config = dict(
    d_model=320,
    n_head=4,
    norm_place='pre',
    rope_fraction=0.5,
    attn_scale=0.125,
    init_std_o=0.00587,
    lr=0.0112,
)
Each number is 50 + 15 x the weight over its row's rms, rounded and kept within 0 to 99. Layers, rows and columns count from 0. The size before them is the row's rms in percent of the matrix's.

# layer 5 MLP down (transposed), 1280x320, rms 0.125, rows 99-139, columns 0-39
103:61 53 47 51 62 46 27 31 68 48 47 39 62 44 32 44 47 50 40 34 50 40 74 54 45 35 29 39 45 45 60 18 33 74 29 39 43 32 50 39
103:27 48 62 54 54 38 48 59 64 62 39 73 54 33 56 63 34 15 65 50 54 52 57 56 68 78 31 42 49 47 45 32 29 57 63 69 63 57 80 32
095:43 34 49 49 60 30 36 72 37 45 67 43 64 78 21 32 54 37 46 46 58 47 58 24 53 79 48 61 64 35 49 75 54 48 78 52 55 27 51 62
096:47 34 43 48 51 48 49 82 44 33 24 63 68 51 56 67 43 75 66 72 77 62 54 62 42 39 50 41 34 53 75 63 62 59 39 44 59 57 42 49
103:34 70 53 77 50 35 60 63 53 62 37 36 64 22 55 45 55 40 50 49 76 69 36 37 52 57 52 24 36 50 40 64 66 42 33 58 60 47 52 75
150:43 37 49 33 37 53 71 74 65 55 49 48 52 39 67 29 60 62 41 46 42 69 57 45 46 55 71 78 52 52 48 58 41 53 39 54 55 39 47 28
099:39 50 32 55 19 68 54 55 70 72 66 56 58 63 30 59 61 39 62 57 58 53 68 53 57 69 23 44 54 68 38 76 54 41 44 61 71 58 50 31
095:28 57 60 60 64 44 56 45 55 28 34 42 34 42 81 62 23 29 63 63 55 74 48 33 37 51 38 31 24 69 50 76 48 70 64 51 30 69 71 33
102:58 68 71 38 41 59 36 39 61 37 44 42 44 35 41 54 41 26 51 42 39 39 21 78 36 21 49 58 63 46 71 78 54 75 47 33 41 45 66 24
097:44 22 37 53 53 69 24 68 54 75 36 56 70 50 42 40 36 69 46 44 13 67 69 53 37 41 39 30 51 78 60 32 55 62 45 34 61 39 62 47
106:41 38 40 31 40 51 57 58 45 44 62 35 44 49 29 75 47 40 24 46 58 57 80 48 63 44 82 52 61 51 23 34 47 47 23 53 55 47 23 52
104:37 63 37 53 31 50 66 58 71 53 63 41 54 80 32 48 36 15 63 68 77 50 44 53 56 47 61 56 58 79 59 33 35 54 43 53 54 51 53 59
098:57 38 57 54 21 53 40 49 50 49 64 61 44 46 47 51 48 50 32 73 78 51 49 51 33 48 69 52 60 73 43 54 41 39 71 55 21 57 55 58
093:33 47 62 35 41 50 17 68 38 58 39 48 21 70 51 55 34 66 62 47 76 45 60 52 27 40 25 44 39 55 33 51 56 69 44 40 46 73 50 36
106:56 70 29 40 35 94 59 41 38 71 63 46 75 56 57 65 49 78 38 50 64 43 10 86 28 25 37 54 34 51 47 67 36 38 33 65 36 67 56 57
097:30 45 42 13 42 81 59 83 50 31 37 59 80 56 58 57 50 49 42 71 41 56 76 35 50 39 35 15 49 53 50 65 52 88 37 34 52 47 49 33
096:50 37 61 53 73 60 28 85 56 55 33 61 64 42 56 29 53 51 59 44 58 49 66 53 38 66 77 58 56 44 50 39 43 26 39 46 34 37 68 52
101:53 44 36 71 59 53 45 54 34 41 52 60 34 53 29 45 45 34 36 44 69 64 47 40 67 52 25 64 60 39 37 66 73 39 47 83 16 52 80 46
097:62 44 21 66 66 46 48 40 34 40 34 79 72 52 52 42 31 53 48 38 59 32 54 63 50 48 34 33 29 31 40 32 47 65 54 74 39 61 62 53
106:50 32 71 72 42 51 58 50 27 45 57 44 76 57 56 45 44 05 62 59 67 46 44 19 35 52 58 75 72 22 50 55 43 41 56 40 31 40 53 23
103:43 50 37 52 58 29 68 50 48 52 56 56 42 47 37 48 18 51 59 54 16 47 60 58 78 52 64 60 47 33 51 51 81 58 48 48 57 74 50 33
097:44 75 42 19 37 54 68 43 47 37 60 68 40 64 43 54 74 62 60 72 66 48 68 58 70 33 28 48 44 66 72 43 26 61 45 30 58 34 40 78
109:57 26 50 26 64 32 74 75 54 70 31 58 64 42 57 43 40 60 33 65 43 57 44 59 08 57 70 80 37 36 47 58 45 52 63 48 25 31 55 48
099:53 55 33 56 47 46 57 70 45 37 54 36 56 58 61 67 53 05 58 69 51 65 42 47 61 45 61 44 49 24 73 56 62 85 56 37 69 52 60 36
104:18 57 54 55 58 52 36 79 57 32 83 37 68 54 64 67 22 45 48 59 51 28 45 29 38 47 40 36 59 71 65 61 27 25 62 30 42 31 36 52
101:42 47 38 58 36 74 52 41 73 59 77 62 42 30 62 34 52 60 38 63 31 57 28 60 33 66 55 51 49 59 67 56 66 33 58 47 29 62 67 36
100:38 52 29 69 53 06 48 40 53 33 67 46 70 46 20 69 51 40 69 32 35 62 62 24 61 43 57 60 63 36 87 48 34 45 44 50 48 72 68 51
089:19 52 49 46 78 48 43 42 05 57 56 57 32 29 20 26 42 54 44 47 43 42 69 62 43 70 66 45 85 42 34 66 80 85 34 82 68 13 41 71
097:65 37 80 30 30 59 42 54 43 50 47 40 67 38 60 58 38 69 31 67 23 80 46 61 85 63 51 40 46 31 51 54 46 67 43 62 24 23 44 29
107:40 53 23 70 39 55 48 49 72 29 48 56 44 47 71 45 61 49 64 46 74 50 60 29 26 32 64 35 53 35 38 81 55 50 71 62 49 43 37 51
101:47 57 49 43 68 59 54 43 75 51 57 37 63 52 44 43 52 52 52 29 47 47 30 46 48 52 62 36 34 39 57 74 47 71 53 53 47 47 65 37
098:49 65 42 58 47 56 37 68 63 55 44 59 43 68 47 46 50 36 24 60 79 58 32 71 53 38 70 45 47 63 69 59 57 64 58 38 44 59 62 58
095:30 45 56 61 54 51 35 46 58 57 64 19 63 46 73 36 36 43 53 60 45 46 70 59 72 35 44 59 63 50 47 61 53 84 52 76 52 73 29 46
105:70 38 22 72 59 30 24 56 46 69 64 40 41 50 46 53 61 45 43 51 40 67 45 63 53 75 55 68 56 29 46 44 47 65 54 69 64 48 57 27
094:48 53 47 44 43 47 59 64 40 26 29 39 30 44 76 42 19 45 76 65 42 46 49 32 58 37 72 69 28 59 46 32 50 74 66 43 56 09 54 49
102:41 64 27 24 44 44 65 77 41 67 42 26 56 39 36 44 58 46 40 52 40 49 65 63 50 75 40 66 40 27 66 44 47 81 45 22 45 37 26 53
090:52 31 51 45 58 30 36 58 74 60 36 71 34 67 62 34 51 55 52 51 56 76 52 61 57 08 68 53 50 38 46 40 54 80 60 45 51 49 54 41
096:26 58 46 47 10 58 68 45 94 53 24 40 51 48 28 67 57 51 52 59 58 57 67 60 51 72 59 52 11 63 59 35 42 30 51 60 66 55 52 45
100:45 48 56 34 41 26 59 65 47 40 55 36 57 63 47 42 34 42 47 51 41 44 55 59 50 71 70 56 60 68 52 64 39 70 40 54 28 71 52 33
100:34 63 41 54 46 47 54 56 42 70 39 31 31 40 57 15 18 74 56 46 36 65 24 42 66 64 61 60 60 72 40 50 63 24 42 62 29 40 56 37
102:41 70 35 58 42 55 11 53 58 42 44 60 53 27 08 48 43 37 36 57 35 43 52 47 51 49 53 52 39 40 60 53 32 55 75 90 18 53 67 25
# layer 5 MLP up, 1280x320, rms 0.125, rows 100-139, columns 0-39
098:63 27 52 44 60 71 52 49 29 16 45 54 55 41 13 95 37 94 61 78 56 50 52 47 58 40 53 53 56 66 36 24 32 37 55 56 24 36 49 58
089:75 60 46 54 46 48 54 63 76 47 39 47 39 44 53 62 50 63 68 41 45 53 52 61 00 25 45 47 46 55 66 36 67 67 43 32 55 62 67 27
098:48 46 38 24 69 70 56 38 63 62 57 44 47 14 58 55 78 41 48 18 32 51 52 38 74 67 45 35 60 52 48 39 74 30 62 52 19 44 62 75
104:76 67 27 48 51 66 62 42 65 60 71 55 47 46 33 75 46 51 44 38 57 44 52 49 84 37 70 43 29 33 58 37 36 61 61 66 71 58 50 36
130:80 33 79 45 44 64 38 55 54 57 33 39 39 55 65 29 37 60 71 50 28 52 98 65 40 61 58 65 43 64 40 67 51 54 40 59 51 23 50 19
090:72 66 63 38 64 58 52 50 50 62 29 44 40 37 37 43 65 21 58 24 47 52 45 62 59 56 22 54 56 20 56 40 53 47 45 64 62 62 37 50
091:54 58 49 70 51 43 35 69 45 56 59 46 51 51 51 61 57 83 48 51 62 19 51 39 43 57 49 88 53 30 36 20 56 31 45 58 60 54 33 66
095:61 59 57 59 22 64 61 26 74 55 29 57 40 60 47 42 75 65 84 69 52 54 42 22 52 44 53 35 36 78 34 36 03 60 51 70 45 47 41 45
091:81 50 86 58 55 48 62 43 61 28 38 37 59 56 51 46 53 50 64 62 54 52 57 64 40 58 56 54 25 45 64 74 30 58 52 52 49 22 39 33
105:52 47 66 26 54 45 43 46 63 48 51 62 43 44 33 54 42 40 51 46 46 59 67 43 45 59 54 46 50 53 54 46 45 57 47 53 53 53 39 31
108:40 55 38 41 30 50 60 45 19 64 51 58 40 63 36 61 50 63 61 28 39 61 61 44 27 36 32 51 52 39 55 65 42 49 49 61 67 32 35 46
103:27 51 44 48 30 49 86 60 42 12 33 60 34 48 27 44 50 70 45 44 39 30 35 38 61 43 43 48 26 30 56 53 50 60 30 25 54 50 31 33
104:69 48 51 79 45 50 64 32 74 43 33 55 82 58 55 27 60 29 44 19 61 46 58 15 62 60 44 35 39 50 38 58 64 51 49 40 64 62 67 59
102:48 56 49 78 30 30 53 55 60 46 17 63 39 38 39 44 39 70 66 54 74 15 51 59 67 60 55 24 26 67 82 48 55 41 69 63 54 47 48 70
098:59 39 47 48 60 45 66 56 58 41 58 42 64 47 40 53 64 60 39 35 58 81 34 28 89 38 48 62 50 44 48 34 53 50 64 48 25 45 65 66
100:33 64 51 33 36 32 55 32 34 44 54 50 55 64 44 39 43 26 37 57 64 44 14 37 60 53 13 35 09 42 45 67 60 43 63 57 67 74 51 84
095:63 60 41 58 28 59 32 26 65 49 33 61 97 32 52 48 44 43 54 56 38 32 49 66 49 21 33 47 34 61 65 60 35 37 63 62 62 57 42 38
098:27 55 64 49 61 63 24 58 83 80 64 32 29 37 68 43 32 57 50 47 68 60 55 33 49 64 53 65 58 55 82 29 41 37 31 45 44 33 57 63
100:34 59 46 44 55 29 52 47 60 24 58 59 38 61 44 46 62 43 55 49 48 54 51 36 31 61 72 58 47 52 62 31 37 44 20 34 34 45 40 47
101:63 45 35 45 43 25 57 74 37 52 36 52 50 40 44 38 70 51 38 57 31 29 59 86 50 61 52 24 49 36 56 47 12 79 54 70 49 47 20 33
098:79 62 59 64 69 59 36 50 20 82 34 42 58 63 56 36 52 54 57 19 29 37 21 51 43 49 79 18 43 42 65 52 46 36 37 80 45 55 57 75
105:66 52 45 52 51 69 41 11 37 47 37 52 36 43 45 61 29 47 40 41 63 48 88 18 55 67 59 47 52 34 57 24 48 71 18 30 40 58 54 50
092:28 55 37 34 42 43 72 35 18 59 38 79 53 41 64 65 70 66 49 10 40 49 48 48 58 55 23 44 52 53 58 38 58 58 45 20 37 46 54 63
103:71 69 24 46 33 73 49 38 39 68 61 75 40 40 35 54 70 55 55 41 80 63 72 27 48 51 59 48 27 63 80 49 46 71 22 40 61 92 45 48
104:62 37 45 65 47 34 37 16 53 65 39 44 56 37 44 62 62 66 48 36 65 47 44 53 51 42 49 52 25 61 39 48 48 66 62 39 44 60 45 61
101:64 49 58 52 42 76 17 67 52 39 45 55 41 72 54 50 27 51 65 49 55 39 32 23 53 71 52 70 46 53 48 57 50 46 34 61 59 04 62 18
083:18 42 60 82 44 52 50 35 80 19 56 71 72 61 67 72 51 67 34 33 69 49 50 25 38 53 33 56 38 37 76 20 53 22 70 12 48 73 65 53
104:44 57 06 41 34 56 59 48 71 34 74 34 66 44 53 71 62 55 74 53 70 32 89 56 49 38 66 36 27 67 41 58 35 59 73 64 33 64 72 33
102:56 29 60 56 41 39 57 44 60 66 61 56 55 41 43 67 51 71 55 59 53 47 32 75 49 46 37 37 53 63 62 56 75 57 45 42 67 71 36 09
100:43 53 49 35 49 45 29 53 46 54 49 54 44 36 43 47 60 75 62 67 56 82 53 32 30 39 33 56 48 40 35 08 51 43 66 36 55 59 40 57
099:59 20 56 46 41 53 74 29 43 59 61 45 48 27 59 32 63 72 55 33 18 47 63 47 51 66 51 21 65 63 42 69 31 41 52 49 66 31 42 34
096:64 83 51 49 46 61 46 60 60 37 67 66 50 35 37 79 68 63 69 40 65 56 45 50 47 79 27 61 30 60 62 23 39 22 56 64 37 45 76 35
097:39 39 56 62 57 58 54 49 57 26 49 61 26 59 73 24 49 40 66 54 60 69 36 35 50 30 48 62 49 62 58 45 52 28 46 30 67 76 57 65
096:43 57 58 46 41 82 51 07 76 61 56 40 77 36 64 59 56 59 29 63 65 34 42 48 37 54 39 24 69 46 50 54 69 53 32 54 51 64 52 51
093:48 26 57 36 43 74 68 33 22 53 52 75 54 27 46 39 31 55 49 36 59 54 56 42 40 58 41 63 21 50 47 53 53 67 60 37 57 65 17 21
095:63 41 74 72 47 45 53 54 25 58 77 28 73 63 36 86 56 70 51 47 48 44 50 35 33 77 39 17 38 79 51 41 56 48 57 47 32 42 35 41
099:58 57 55 68 82 51 64 15 32 35 61 46 61 59 66 71 56 74 43 86 43 37 59 48 59 71 63 34 76 30 47 38 59 57 50 22 47 57 73 71
102:60 39 32 36 61 32 50 41 63 17 50 63 38 61 32 23 62 58 28 57 35 67 61 33 49 26 70 51 44 53 41 46 42 69 59 41 45 66 40 76
107:41 41 58 45 60 51 38 56 48 45 50 54 31 53 65 71 52 70 33 70 72 65 68 27 57 45 25 58 55 57 84 34 46 39 42 56 59 46 53 63
099:68 59 83 42 52 34 76 34 48 41 72 51 53 54 50 37 46 43 56 52 53 40 42 32 70 60 21 51 48 70 78 42 70 52 46 46 39 91 47 56